Weights of a small GPT-style language model, trained from scratch on English Wikipedia: MLP 576 SwiGLU, a variant of SOAP for these matrices.
Each number is 128 + 32 x the weight over the matrix's rms, rounded and kept within 0 to 255. Layers, rows and columns count from 0. Numbers have three digits each.

# layer 2 MLP up, 576x224, rms 0.161, rows 132-173, columns 112-223
108152104159113139133134115121130175101106108128105110105113187101121113159132169119076089138152074182094102154104132144168177160120100144140156124113110116064143112113159157133104128145117187116151149100130171255125144128146110135117127107154110117139127136127148126108138155081092138075106090170093102093142109134139100118094134129141
102091132167117175135189111121169149186125155091076133133067178082072095121163091113119110124128117195147134070120172147088143155130089149110071159130149107140116106200093118122092094121100104127164121151185158147141104169104084117159090146109079152151110044044114134155078114160065116111097153133166086144132094106124107103136120129053
120176103175081138107078093111082170122095200083118133146155143151098203119134220115096081132095139109127049152120118131101111117125136150091160113077137082136120136118066095178078160166072150151114187099150067039147083122128108133211167122131149124183151201095060143149100121077092104199107157099120179121124100095160128059129047144124
098103149087166094098131112121107068088162106119138147158162127115151087130189163120191133154104158086088157130144145137124123110165074156096169098156089098129180155131152108146102087155085129067124146150162128038136131182104178171144136169126194088138184090130133131139163145178085073137109155144099121164099083099160152134168104077104
063088154155092135056112129109131122093145085126140178096124100127077188142063183146124128113171132108140108135097087142097177207137112132135110112151099079108155196110160117175175126072114112163100038131142119140148160110098091144144101154093167046144137090158075185097157143116147102109164169097118131119092180111113150062130117126113
123162074193112150142106096110150087137121063151162118131100160138159059053107115200119191130116101155158090111116125175099131111215143131102095135178112135120150158077030124123139096163100119105114120101128076115167063124140136110092115167144112105153121130099123126221180135161111158119088144117122144144177110158135155163100106154097
125117078102115159133178134167102139117151147124110136120090096117065149142117162085142162185095149122145132053096186202139099103098100128170117172109175157155115141094140168158124076123154117099151109113150102164144139103150164130109093132137128129144117109151103105125096118110122111142129146171158105096140098131126115102147136135200
108120114135146131111124051127123072143074137100113108085106105098105092148114119049147173143166130159171094102102209161113135093167104097115107161086191143166128116201113105118109074111120134105091099141127177118122138094104099122120144160119111131178120133118142173158149147098139097153117036151125141123076133140166117194106043093136
125117105138171121209127134152127150085124114174112155136130080122143089068123123106155146086168147128114053081073168091127180101149118116142128097096071085137104181101115144091168123156125126093080138129114109178114084086131191172179126196100090176095088119174162085128089113164152132126109144152185133155092103165164121125210146151145
089135119126107148116174075121116132093140161099128130059146106151112141141124083196127142158099110064069093089212112121169131148120151145204168119137086119088151131094115114143095181077142169207122130133106144107125097128113101164154131134126134134157096158160173090169151118162060099106112129119148082157152113145121107152143130137092
123119124125111099126157163072068150141109135161188173158164130135125132119152088093151134114113091117069128160121158102149135163086183131200151202197097060163098151138063161117141144172111171137105119157134130166142136072194139127076157087114091180084123131162167128119216198057140128112175096108094110126194087118164128154184140148145
163133166073134158121130175136170190109137163139139146088154124131110150104100132126128109099130129141131112120142140129110163051141153127088110154156091118166152129147140138153116115150162146120135085132153122170123109153123115069123084121132099125158056139096170122102124142144139148129150125092116083082178090122084166146054148085131
180113046160153098103152070087132132129102166124121088104087142052169121133131128128172176068120111107138124111188071165129138169124141110131158155095163103155046113126148153120120105144188079105124158125165144131194085112133149147095096166094141120103145114163117102111153130174112104099184112167124120127138116187090148094065121195145
177146121181067171127126067126079061141104146061113129113142180173119143075117109113107125098106129122064068147143099153119140094145151133096195093159184153108140125163132090167109108126171193144101103112127127077087099137194182118116143106151161155150099128135089070116085130095148168123137117115155102106116072087144120114154137145148
128088123133159132117138149097117126106137132108166096139153142074120152129103136126141164156141106121149139129163080093130127099096087155174132064142131139109116139140134120126131204117125103122143170108118091125110153171103109124133138140145061148103094158136191106118163132123106066169161099116169135195127127119116099175121147135156
152160155177112144132113155089067127153144108137108134140176071129117106106135093114064177187072116079132162092171110160127137138107141104128170097199121159127164089103133134135117131163140096179127115110134083079128093130097093101130142059085135124130133144160142128119169155168118115150092127151135162157106099156145138158062113128142
140125078146155128187155112122086162118144124109136150150162159143083177121127097102142125136114170140106130095159103106134172154090152100159198132105173125064168143162108136125123150204092189109100131138098135098134146153145151128151136115109122127122130123154125122167123146159143167131156124140124101146161151162141128114139079093210
136165161118094174132140056124101088162157045161136116120163112097145077125159099158170113153127143136111121153176141154115113128165168098180123094198156123135180118033178102103101143124103137105159097109171153119100134161097099072093156151160108162167118116114119056141147126068119093120123102145125114118091106135110157208130126121110
172091070129053197082134147130112096119169120126151085109151197059137126155224137118109156129092149157103125137171161100164160155070117149094147076131127092101068125133105106097122144128126174102099150088179118118106100191127146112153149101114089157149183092146084181181117134155129164110102118078150114104090120162129153167147122112169
095133132063074110156166136096160213108145118133146161174153131139135143143121132139096062133152102120146118129139144163142180129137113127049117163106104159180085153078083140125122161152108143162108167182118070145162105112133115114141112108115115106107147089117149182128128112144067080124162125124121132130155120135094087110107132122127
090177195144090129108135110104158152104169178104158117123176165159113116178160079137103135125185129073124143109159139107146126184112061180094185103134140125071132125194054124144110099159167132146157147088167144096126074115143124100144060087140140136142231135117095136098066165123129108110144163133156137108122084145128136130088122133098
098159120105140167153113164110195118139130149158145162157126125145050110164120056131107130174149155104081156143124182110076079122118106088120137126099138151143135129114116069153130075128105138171091171159130190127154162119113107150172160095100126090139124181134100115180054134095081170153102140106149094208158115112165111168125109136172
098083082146122091117174151165145151151115120103131148135144156164100087144116137148173119116140113118085064150124089108086137131172096106151157107108192135176146138074134105139139078109176124141077122091071137122108153114090166127103166121131135126175084133125173104120140129107125080132150156144082123195127128103041109081164175164144
107133141107116143151157148184169091172121056170150069125171139147086157064212119070151055116110150126065141160069146153125100088131152096189100064143144181082236146149104139174193133132113154130045129136119124121116156135135141167088158180119120153146109115104086106108132105065142158119108093137132189205123108176146099103131183123117
142143121119165153068155150133138081107116132114133172129129109105091103115142170126135126145172217091112123102119152129113107103198142088116130154102120111056098136106111151112102142142139161182139124149158144118140126136104121161140129092134129167150175102124100125115112137143142140150097180080113121082070149095143101131162060123122
150089188111111115108153102112117184137079151137171209105122153098193144164147175156163069116175060116105119188091127077165154087190142152125173168116136119143094141110097151130129103167173174092172134126129129183060122108113130077100152167137130161128105168155102140165182194132143106121133132107131149085181099120107167141114098163093
104148165087132130113162078125036133153093157173123153157131112142124113141134122111159123165109075109093127126135109119094145142148167170135089105135100109103145108196146109096102083113117131133107118079080112148130135091135076108097100195107133135181115139118109138132162067097100073111111036127113120114134141111146055120142129127152
140165075147022141191163131070136035215102159145140103160099094031111141181077164153129139114083143093122112108103154184148125137093136088116101107118212149134124148117184051137156127150124118085120091218114160150150202164184162124101165148146193162154080183122130068134050170192197127137115104065070138112092195103145172138183111178139
124135110164092152154125088135203089181153129169115111160157081156186181163145133120111162118129149144108194149061108134139079081199104160078113147102129171132188163093150021081147207111136152178097102119173144121103127124097064114143110134165139087152139103121150159144102144144176134130142211124145084136111150114126125118092113162165
116119131169119088165162127116095158166084162099117114116132103104086142148107143055121123144138147125125124108169104153176107139114164170106120175084126156116121056127095148177125118077124118130114105097128078110159167079199161099127065138104198132108155133117135137080121126154142073180087136137158175130194145147101144120096131079165
159116103105159112149107101150135128124178150130168135144178140160121089102084127087097184170134119135127096096116148143106150190150109092130132103112114113085153127105157118136124106160118170152175148133138130173146137175129130133149155156080177119102118164163119093180143129131138105181170134073171140155130088118171176091156164197065
127109156186113090088185105147133077131111126092097181167135113159088148109173163140128140131119115165045147155153112084136105035128158129075117188169129148144146105131117127146083152083066112111125083065124155127095129138123105099152088179150165096168160121110094158102115155183115140160130035111126137139080152125039113080171141161113
140137153123140118126143147160165093158156149143110142140131105155126175182119068096143140098126122081137177098158134162149106138107110148114086118120154196121153091138112091131191132123156146094147125118125130171088116141128159145136177148151159128089143159107158061117093160196131147102106207093137179128082065139080125170098139138141
185193146126198169124136135201174167116103068168147106126162092129149141088095123111138160129178136169095129114125113102097120111125120146147104144150108115101151156054158106117137113114131181171131138140161148129180109117146091139098171099177118165172116093123090165085121121079170064137129132158141138120114093112121110183130092142070
175158219130111131092199098130169125163061156189140134133135128113148119143101151107073110201161104139107102108143143142092116117105174129094160122129160198068154111107084149097131117100114138121178127128142110147086158153126126135136172115148155065156169127120161176140133063121109117130093131086125194151117108111111102154113120148104
179074140125120158125134175166116110118147164137152151155170127116116054112144102080192110090088167059150189179152125179131197122164120076126065157100105113041116063174162184086137111093050133130125145076186113132128165112084108128090091112113127149103092121084137143122115101111190147089102100155187119129134128175161093168072121146142
120136109098162057157088121084135104107056145090117102111106114146148121123118156149175121132109139144150123093126077130101081100087122112164172178106139134119110112071097108216141089130128135058152182094136165135137139139187176141125085120091109100128224117105099112140119149145130116092100042100121140126103135174175146104100113161126
133102144154159139139162108208155083174056160097114151104113110117126121211128136165154168111153080117165154080121172141132121122113084086164159101179148131117134056108112102152113092139142169119104094113114202114141143116113098133179076105209111117133125127116159082136127133139107112151119164064114143153109120150099161154115139170154
155154139117158101121103123151101075148133112106113110170136149066149085151137123160166148163137103106129099166159155082100150148179104132152166168143114163104144132108163129120160106093124093136043129137151115117109128093162079131198201089135135134131106070123083125112130152193109154149160139121151153129132201167146141120115109111160
095107100110141134132136085128095162158077176148104124149144066210110081075116147125142098170115120082119192093194078164102171122105089140116127125103134099111127110098138134170156181100181027109143097189154129176101162117116152162159104176058084088114142111103184202122129137052117138129134085100115144064140170133139103145104125165114
172095157164139123149108153130148133105135118081145127098077145134083170095167151150082151128114085104125108189161169110116163187105210135152122065103148083128136109165132179110086112167095156107197071099056100176113120153096091131147081153162105167067049188124124097201129105145134099157132135159134103103130174136134140157117148124147
049123166119099142102121129098066202183105126147050097138105083106076141127132130186057052125121133110058113151153083157145127124081178123136160102132179169102182120149095139154150202158139126104095129130126181084131120112184144146104125100130139197080136140199073127124159163107072133139107135208151159142107174153132162055116121120164
# layer 2 MLP down (transposed), 576x224, rms 0.149, rows 132-173, columns 112-223
170131112154103156132163090109111143119130116121074098144111141150123149131131145078156136124131142162144118125112134147124113177000191056159161100067107178084170159182171124163115151132138166082117133144202153153134091060153077174154128125133106077114134104149171089109155134131140082125092118145090149109121091122169093161090139133135
107158162131102109069128082148149128158148139186091115120038107117101162110146132133110151108053123175105113114152158167190118080104116157131118128033109166168161138153175120147158176139122119087125109100147136177141134109145125089073145168124100116084121147125108130138141147101112139109134111173097132106060111109118124176141036114141
165107183134122114143145133181079051067111122108132124129156084136104120116080146081161144212134166078117131125205105130136132170084125120141149096092150132162150128116102158138144024187114072128126070078157107118179153110163164164112144158129081163175104074080139152123142144142143116114163113088117182136104167143165186186105115146117
135152137082127104147110100134107097105179075157153152147066126067142100110124116141062128124118147136106139139127122138082113179108097126152156181193128051094157107168072067156119109107072149105190152123097145143102158102089143101142153107133163130129173085088159166187110133123149120122125124154098149165191106094140138151146093127141
178131128165170115118121143139138073100109141173109141088134108096151151101137118117155118182167146193142146130137116103170157096152151103157131110078147076095148154102125133109105182149142164123096050172229087152140138155111127102110074143087113138144137111095051147112152152115108130114114186100156091133105130215147145065149106100169
157101138084093195164164106189127202159126147090107145179130132161142101118163101126150117159161090175062172168147074075175162115163162102122112187171124127087115048118171117169097128158133174132140076137085124163124126194172126149151146150196111135147092065111128075095114086107162131135158108127155161100138140154161064119127144124155
123115170088148136119110161139119124093169159167106149086119122123113096150152084120156090139103101127080130121095154109134145138120185155141132126168128119086077130098147125091135139135241146120151103136168129142136171063172090104126139106142099076146120144162134122198100118115132150085163110155132094165167138117085148156131114105184
161133146125160116129151136104111079117131119107123197161108110168137148119141143192135104115077160110090046123137155132127130160124149053154116145181167065212181119132130114098143118135160105156139163167096075102139124184147089150115157147129080129133123077147104101116222118086114124101150202094133121136095120126176096109126078119106
173135135157108108152128156177151134159158072086105155079120084146143131072114128128127094157089121115170101124136079111095117177184141064147136120091080105112108139107105168122110090170093161146116132100100118143140125154125169134134084146102168177142082146097137084135154136134075115136083152128166167094093113139131171060067145123158
091042149053124105070168135139099072098187117170174108080130161091138106053152079167096155105194109096131175130129116103083112100158122195150111114160160088125130107127073140082140183117128176088126087098154099101171190119176121194106164096121156157084147128202191097178147128147096143029071075105156167132141122099059137170103171140106
123161121119132139091112087071127101020119117092175136147100138133138142129130099080200157093114080116074092119111125103093083148088078166147127131153149085087178079122127092152120130119058110123096132170137141075189203118148169119144137117138134126171132161120155099109111140099117095109160065104132130117173100162156122112125172158069
138127167136077062127145129119108090168129126095083055097089084100125146157122109076077160162130126152099074089132086105103124157114190154098160103105098172119135116095193120148140149076140132133109124136124142086144134106135125120100147164166095107152156074117138135205081100125089163143113156098157112147119158162145122162135136147091
181090098136152151161136142063117126098152160161167134121184125113129153107168066119188189139110154117060075177141141133141081212177112122086152158145107175176157139096139112141160115144072058165132049102142146122152103090186126096155108114095162177139076132087135163147157128108164089100099174138078115132087147095107161086128116160167
133153124114074095119123112094119058083138087138139173138163105153120133100089202129143135118104163108115153135148131153113092143132147144120115104143161126091115090165118168140109115085083152103138124103190156096168089116130140190173135093148085120140071095144103162115126110120138129103127124088048148176110153147151079110148110148135
159087195113133128120111130152144133091080106061132169107119168104172094146112125154162150147130181078119133144148173140060095123137125107110172117090108108136122114097140085141111132178088109160114093144166121146174111100117076124180087091133191125129147167113113132163179203130194113089079100124101083152121109088104110154102140145111
118098103134164133104134132088100130076149113082163117158081116089129092116120104128086100148135087105100115074078107136114125119189155121114167167090125185172114130127148166133136151089137193186122093080124151225089117170142124183097060119171148104221083134085157137129113184088107159099106135043125153089114101174148144111070179125119
107120152176136091116150102074115115134137137032110127145119129156130100150166173136171135134062087113172067168128122159098093138112093120187122106097155125123089139120120093142112120150149147097106156168162103166091078070100109161128123104086104093127117137107136100142156150134108167159111099126135129108160099113093087115129154098089
143091105100137108134211124125147177110105099084151096102171192117073143110111131165123117070093086123159113110169151189082113103124151149111183105129101076121144160170139131087113118151132143161181116096138130151134129139087093064135139168135103116145121171143097112087096105169121147091126124097108189173117166160155115118120119155107
162123139222157109125140154091115154116140101099127138108107076144081157172139114105105177066199158073102179105136186109150087142129134140102142080122131132136112138124078110152127113165108186078192083101150096130107103106050065100120196107123100155140144144125090162128099141149087133157119141113205217193095154174102184184160127145119
139134134080090114126187063123131098122143100070106157147157137067107140125083151190119147106143080156158090090192144090116175106134104096082082144122100120100152147205092123122160111060112079139109079115081094138158096145169161131082099061132165153109107160187153118125123123122055175101143130168101126137169142173047159161166173136165
103170140126174122125129142101127158099152197118107131095162179100070035162159111095091125108179151124095121067122147178089105132155098142150067132129151108084200125158170202082144101128144128145101118152101115130107134101123102099171149144212085172154113105121138145155122119183109115167096123112084115159123066173153184076085110163181
116109131133131142163147181116111111142097125160186125145091121147139156141136168141112201123092148110117113118101158108133194120119118145161100118115135190145133108120060076110158096166170173112123086123094092120124139070150124102130126162196109191194147149166098142136146144149120130111101166127078185143108160102080181120057095163132
084129148062160118190128131099095120145140128112132129122134134147131143144236122105088111170082138144126139155184119062154194150095103143185152137192087108135111156126121142086161066116120091125136138112116103138120153083118149170119153125116157127142130146151088098105099038164134109136159127070140152159126094122083093129117130097117
171150138125137114115092128149102135055113150095102148166144168187146138166157136086133121097105087115082185188152120101158146157175123172089119104155086129126122110062150165145138064180146135125106128090122105188090081140140105120162095141125123123111159068136110176168106129137120094161064109154153151140109076095146125177122066108130
136134148117073122078130155078067181155097127079107084139160110155115128138132171082144091091109121124155104098117097139097149101139097147160180175085108136093124180122111154124143169108107120107112125118115136131104104082150153106150144166145140048092140167197106123122148120143152170127166170144179121108143180151139106162169145105091
135140150101113194180181129158136169115070156143125163129143121125125130135080135101153122086103121140196133143160101094147139040158138148113087124191116149180117117140106141120077074162133054125120085070192133125138122135139095173088104130155153172118111161169106140101122125094139173149142182147182157204111059119115089143117164137135
101177147213125083155148103084131156160144135097139076126140135145090163153152141160128113125082176134150136121146128128124114114109143081102162106083116088149141192126161120142126199139138087092210070095139143151170096111096223148127149154125193096146118160134134103118169139088121118122164129124158136168089193161061132083119156113150
155110042126067113118061131195136107158190123064067154092191089163074168030118125137189143132117212194123126166125119133136150134143150063118082085116152090178090094143211112186104134157143152101122184155160077146118114168182103068081142197139101122118163164110072128166101183089144170155151162067158098121156161147145161135127155095178
129133108155141083134097140111146087137090123056144109146143116110136157145126087095136099091104117144133131091182094067140084162137115114145176111152095125143109111066122120164184117150198072167134093177166133190140215088139097141146128161170138091130117158115140170112100151153155119139125087112160122135086092120119146127080185151128
115113083158195112107136121216101161135113131128123177118202167155183140176195134126165185163143125156166128131113154103093170097170135130131116117135153128127177100097115176148097118107123123099155167118102050175137115148133107128140119164146164114066125121165124109130152033103131185139125117111127113160110130148137074172091152077077
126112213086148136127095115153121075121138100125115126030127121096098129088139124130116120126066196122110125119104150098103108079135132125102106167134105098154156135133093139192175124137123148152200121132149111130103130199048154131129123142136102146136162129160145178069127154150124117119153200069153156101132119109131165170084131158159
152132083129043130166108146128095162052157144144122113122117125144061026084196150079123163123151124129165134139139172132135109182144143092088107122115119183101083135195144176143136083145122076146116088120155149119131108126147080116096086137178111149109128146121122143125108118145126169154093120128183151182115067138132156112156142162135
122136152177116132096114113140107134087157127143108137127187194175136119115146146092101155085088152181119181134121120069098123115144127108158158071138094087104163106156082087058163142187125112184059245125091145164164144071082163134161137145065156088143096158151077146114131148155076151163121133130128101173145084156119150133159116151146
136161110186189047145142094098097129140123083193098102104139103094122147150128130108076148123103114099115119108129093124090092072143116096122100115125165089103100090188182155147133074160073126075135130081111189102085123167164105131159140140134038117113059107130074131122116138190103134114102090139119147111104106128161133116133094147132
115140094139046059126112106118070171160113129133074137104116130085145116123149131138155135090063166140098180109196153099167111127160121169173159158150155127154133183105124143163116177195119097127186118147152181100188138165145142120115094176071153144216071109162135109119117136123095091174078128135122092096130146112132118186167121164177
145118099206131100156114149126128204112112178144176018110119143113141101087202151125104133063137126179089156066101076065120127167144147116094132141156191129182096099120132144182089145146055148094165115129092177179123101098181085125191143126116192186137123104149102089155089160102126126114071151142128129131125099136093116150130101137148
142139104180175102112164131117156146142102136124095157131134127126113145118101086167159158180118114139139109133119134160162097065105128162138202130144183109181136065166105095186117161057095058197175157069114160201121132157168148125127097167121210103106105061121072116105155128126119150140153167123125132137124103131156115146152131108151
096141139152129163078112158145174081100081099090124144102133148184113090160116164101107123138124099181077122117108120146063136125082110087115138158198120138087128129117097067154100118152163104156110085133148170159101080133126139203139143134140138054113151158088120129096049159154108143096176154097088139162132041145102159143071084156127
151190133197113123131176155137104170127159138144113088111208078143138162159123141055115153131154126129149091082173078085131116156128184047131118164121094088113067077191132099043141182116102102147105163121158136087122179135149151139115090055114113109112135117068107100164141124163125098130125127155103114112145139129121178150134117142126
120085103139127095168132143186083165126201187168088107137195130120160116140155117143155115147165216142091136117127109077121041117165192124090179129097141107133137157112154154201140136157165123152129113152201028098057141142161165139183094140114113070167108224160128119125120120134157133104160125102072139144117140166182146142130136132193
105114121151123142142089144148093145151120128143101127102141125165099127146140112164059150138102159104116132192128145149141120146141111172184121150124098171131052120168133157136107135124102134169169117159129125165049159044156143146195135091184102156091111121102098130156106123154160125159132123149106101102120163151156129132093099118149
127176072113137091106105064144185162128181156133146089116149134126193178078150109154081141117139208124141111134134118149125165165147190158124149152144072102159125205059103141129069092171171099149111113131152121098136113172147144104129202090141130078168134120099121085209133107116220106113125136071115097077163092154121103148089120139106
# layer 2 MLP gate, 576x224, rms 0.163, rows 133-173, columns 112-223
097189077198142081127189138120143119073117111178149057143126188138105139169166146167099103130180107151151137105154108122105119115118110090134115140158162155154045144133160121124155164133163114122131127092080079125176073123116104101121151137157128144113134204099176217112106091170154094062208135164155138122083106125067158154118071138151
117115153091166080145130165111112156089099118166148122125085134166167139167116175151118106098088095043151043160185092157099150099099108180045158095165125089156097121134104111103057088141008159143104141075146128141130136153085167102132106200113124132090146077065153100119154101111126098138072152120153122147162057111144136163092108106137
115177175096172173076131145150125129167135119112142164175090154144105121119129137114088190152091140143092164084164183100176144107094126115167122147098114142115157147186139151126127126144113127187051121127148108153129153079153079124114136157121051102068124118176168180174157187109153033169031098134127155113122072134096158130156096130112
151151116118129093236147149133127057129118143060134132154181094095171102101155145070086142142173132161093110103117164124076094127172107083129089165155119119125067167118136156153100135146129149091140109130127154135173131124151136194146126127221120108070101115104148121137180135145111096094148113103062112092094132088105114169087155138053
162154104143117144122116091163106068098120121147197119193117125082102153064079090168116213136108077117169088099080096170104107090147161102110131134196130106129131138164067117118185102132106093143139165124154084118156069130144162152144138168095151112131152186104092077182138147101088105189087142154097108166149127174120059123143097181097
142092101114109122140112143132096128098174140140095113074130173138079143169139145185135136130154132128084138077220116159132179114141188171156139190117142113086140162075071140152167118154165149134109119137110122146110115141142149139107129083142116103193100131107090109136067090134149119137136170107183104120144083118079118074154101104175
147177142138127124124096175147073124113123119156153087184108132108116142089135143155113094102166156127100112106108132074143120091107134089059121143140128144175095195116130081172145117129127116138058131155095066112149099139108130151151134115145132128184121137120135148134086098109118112047113143099112115121128122119143082185146120106151
075149134101127142115155149113153122124114135089166164168138125077130150091150118167146132185091125101154155105107109150050135113162130106156118174177179147138147142117092140121152137092064166129142081165130108084137156069115134166153073125154167118117151074096104183105118138156097105097136086164130128185125107172102121140119077094136
193080143093159148104152106114141122194051090128236096152118158084092103163167116147174101172060131095116152113183115197120154099155099074066117135151113115133178081069091141161132195135094151175124123150160137109108160060104110161136138128093141109083106124091062134159099115148134114115122172099154128132128166121163079110172151166106
206149082126137165143178131054184118064113182078095040102120159128147090137094110144184195135091167121079133079100109121178154125209133097048095098144113139155083118103126097108113083155086073115177104062061153046157108066107145117144151171125113076196081098124089065138039105151089128134106118139140107102157141100175150188117135184144
106151081142084113134127158143081061189099144108150158115126066147107125114149113103100104151100083101141154119115128208090115165131151118074143109153122179120083182149131099149156195067094173159141098145124152113154131156079169078139142082119136166149152098140092183114088131102146124100130155185065095096108144185147148116114157166153
067128159141136154152140124112108109102197093092152168140141162191074173103125159144091126113145105112161211125085189099121115089174159117106135138108085184139200170115135109147114123086085109153136140134112101131030172160135117127167182125151097121181140137112133152151096118126178159161080161090094129125120145093185116129155097116124
107164144136114144114143118054106186194124081153121140179060155077075134107097166144130155081141107099108119092102072216099174142144171125101182120144180148146084085132134192131122071138093143106092138129144126099152140087118129109166073152076062172090172125131131117074143132073185045120035105099090115142103218081114118166194130143174
116133099149145173076151130149127148109099150143175165172113143101153174087174089135129164127175141127128095089105126138186116104170119136171172166112118111113066127204141124119128095121136120112121116135093120116062080110129148046176147109108124130174147098166132177136131121121103108127144158166173102086129100080242168138144182140139
182124164097139136076135128152161139123147140090145134137121133169064112120135178145138154069130174125162117172208069156128152132102141088131137153125131084114140118111112097122148109148079094189177096144164119128162118159099080161122202158122104112123144134148080134108084081178138213111085160168084054104147207109118086096126163157121
194120128111195138155100147147173178102105101141086161117128107181108186144152077089124132159186134145107144122148106188162125140114076108105138156123127112162112187145155120120156168138101133160139115164138154140138154120075114127109177115067139112159149142101123161158067052127168132118119110146114099087099096157163109140135129149046
177146074149102132075136192098136095148103149190135122091114176071118115152099134134140152116101140138148138140135042062145135116147138222118142100116100097112100055214088087110135079174178074188123147128127146108137103087111134119128145139106137095090173108121127128068148116154123094128131120163099117158134103131146149106117133151088
147103212113185166097105135140114101137133127125112124138139100118146105089099109119135147124145068051134102121144166147074111098119128146104138127177055181071134074158137153118125163099114117158071144148170109144090165141091081123116124119204099125121110176108124138103158145143113147093158092152126108155131141178078111134107084096112
116130099088063140158126166113166143159131132133140092115130124198142168182167162168093149186128115140144111084110100161052135154143142128146149162169120181167135122138090078072142117132103163171157081081048167053158136099108141111103151166103077114165131151111171150148152093130148217122217169083118127089091049178166220139115132119119
157142123098121182098084132093181194081167147107125165128107103149152180143161143112103173124157108129111141157153138112170116133174161144143172101193132112143064120125075154171131135144130142121146121139095162121136126103112095119153159145122108078169182081147114111088058164153103076128143128120156120095108135116047116150129058131099
158090161147116158087167087128144094147129141118194148121121153124127155165097121124119114198119100139123138117131139205142170180165130178147160123128068112121140080167122169071096155152149134158163096155106071151104061115131137123092155115130164119191168163111155111119127125071140089148198174115125181115057155135075130126090146101136
134224142196177107097122151111114129122165081147149096143086077114127108091168179124135155138135124175141121140136148148128127134175092140085181145101075131120140114145160157192143151098137094103101107107110078098115080189161112136151124115092157134054106131126096159097087181125098155116139133117095128111155122132129139120150075112135
135120114157096129139131136145126145160140153136145123113179067184125188110138152071134137111052083133104126145064120170127144150122131145134140122173093145115151138107138138115108065094115208146141073159031109064129182109157109154132179144111158094140119143066051151122076141104107119091140079089167189141092140161134103110158131120082
153169139117171143076140142146132091145098128088136179105119091118128110160143160147085157199179133135084078106121164178148110105158135095120100146149101120100086105119119133120152155174121143204106101143136134126175142136117099170137151151148153169137135123114128121079147097124163155166125163093143114073062126126135102140148085154117
112132066128123074066131087169103130104138138180127179192147150168076102087095144167137143105096131104147135098168140135119124089107100173106148142145097146137202147156102156107151113130118169153078115175113027106150080065168134129180127145126097170152161125127168139138140133142109091136128193165196130084123117125168139074132111166128
098112096128148115150123131147092149207163143092110071097144130156120140125122124137127143135094140094143123082152150081107135133117067158059139116148101122156189152217100124114157136157097162124138125100075118158158066151145063167090160081108167089111158111137178130135147134140069183085064137157109163098095128107144119163121179164173
131096132065174124109156123126175146080124126124140169133103168181092083120134116122098132099105159097149206155137210155061078121161168151156138125180115083163129132148096095134172086135093121102119116156171153148086200144083035110123097219085072118152171084066049125110126092068117116066109103154128172085200143055110119194087115092133
115113073154127182214139108134103165129141138140107107106165069123125113103133070122131132136125115140139131075094117126083109129217083170037106106145113124129187107137109115164074148125156112125163150128161170108163137095139062118171115090130104136107111182101139065112104138126126152128147144125132153116150096165142133077147095162107
116127106118104082151155101150079172125111123117135176160140097074080126118111161141157140148111195118107115111164073149107194182129119186157095192110153131107159135145066074124187174087135103118142130132202114161109129135194110155089097141147112164080114152117100135100149111176112086107126134124120120135154112125145138078130101136151
130119073124080126114116208134128082120172088142112152192120143150102133125124107125132153157159158124143106109104155089121133140150118063168151119119130110130102157128162123112143119129105159127147143158113145080115097147076124079152129121101161097162171114146138136146151133169157134120162114117131130116102095127071150128137108132088
107171202140135131118105115114150101095165109094167112138090154101150154096180150131163140166125126164063153142164194230198103183179175127143154189159139203105128114172111097061131133111152143038092109084202177124156153137140093135149148212135088117152146130110071181097129146113122121160128101092119147136115110065107101123132172122141
118133153131107107138126178165145118140132080198109133129166100146173131163104136110133172123094088134102079101090090189120158129127088177096112153146097160128097173096144183152093144120093121109130166097144148119154102114163156175173155082170139063138203157128099114160133115141109131138128128106121115063078072138103108125156134124095
104137143105124074177178153132096131142130137169181134122130126191162124133084100071121107154163182097117172106135092155100155186124131091148155121126059105204129122110149158120182089054109099152177083110130185171084123151143112137097059170200081125027121126195106111151173150144147129141125115078082123096115132169131181146122172142132
131094095170175111158111137160185104095110160066155111119107159195136172213096155121138115102179160156224174138099125138115110126097090146135135119055140110144108129127118097111155133085144112117120157208096116090164155094120162226100165126175071223098170116207126146128062152169148163123162104143095145125136080139159119150119126143155
133084137122129186129146169157058081162138091102137155149095167160186124117129088054176154129124115196118088146120140115102100144166093144090102113127098103100128128159123164107109105040050108115105082107128099091062174074142163139117078187159139152159118123064138173112163119121103070160153072181096186120160128114125065189180139175142
106119097104099123064104122151160136117198117135127152081168140132126112116124083131121120162156155128112157119084140125136110130131149134133110097119108252139134108144144115100122131109145132145107129108183087150045136090111183068140141124130161124113119143140158149043135156095121140163117197144142115083110123081081139074186184159130
134177147143120089201086106115135137124153178139113185153111141128154100109128044089137085128125125094123080170078174133148135132160132121187112110092145065136121126133047104085125105137158189197093157172152151072131102158095066158104125104158108155167145156147130156137173152106135110166055106106092119110115133089142096108139120114114
153181107149086093087131130081135123137138127110170069084139199152104160138094184129190158110152066101139105169121119111141175162178143153133129166177108138136093086096096145024144140054117168109102127086077091079170093194140102117145114081144104126126057113111089161147153176164110169149174110136116167162083181194096107165119135096150
104099153163081138153077152146177083169218110123151096084143216144112173141202160121204126100149114090157132155065147094115117063145133126111121140163133155131160147163119108106089128094101222061074109135108087152169158206161138116174138146163104181140099109116166140094137124128151142201131148166168073116185136098143115145127095099103
084119121160147175147142129138112114190100101159110137146131102106118093148110105094130116201165138140117212122144118156110129099171142123139133164110123177168155101075173093167148115106148116158050125102151141157057175043160097092149170150101157097119120099111118119088164166124149140065122148126114125139104128161109119110129128193167
118145125067113193133118126122130187135172145166181167081106154144151133153158111100134154123079103121141122124122130149099105162110172146132156115115074057143124178141099135090182133146105110148128087103104120120093143127150101139113138157136176108118141131136161163136128143142099170082146144137139100143171107100130103142123126155167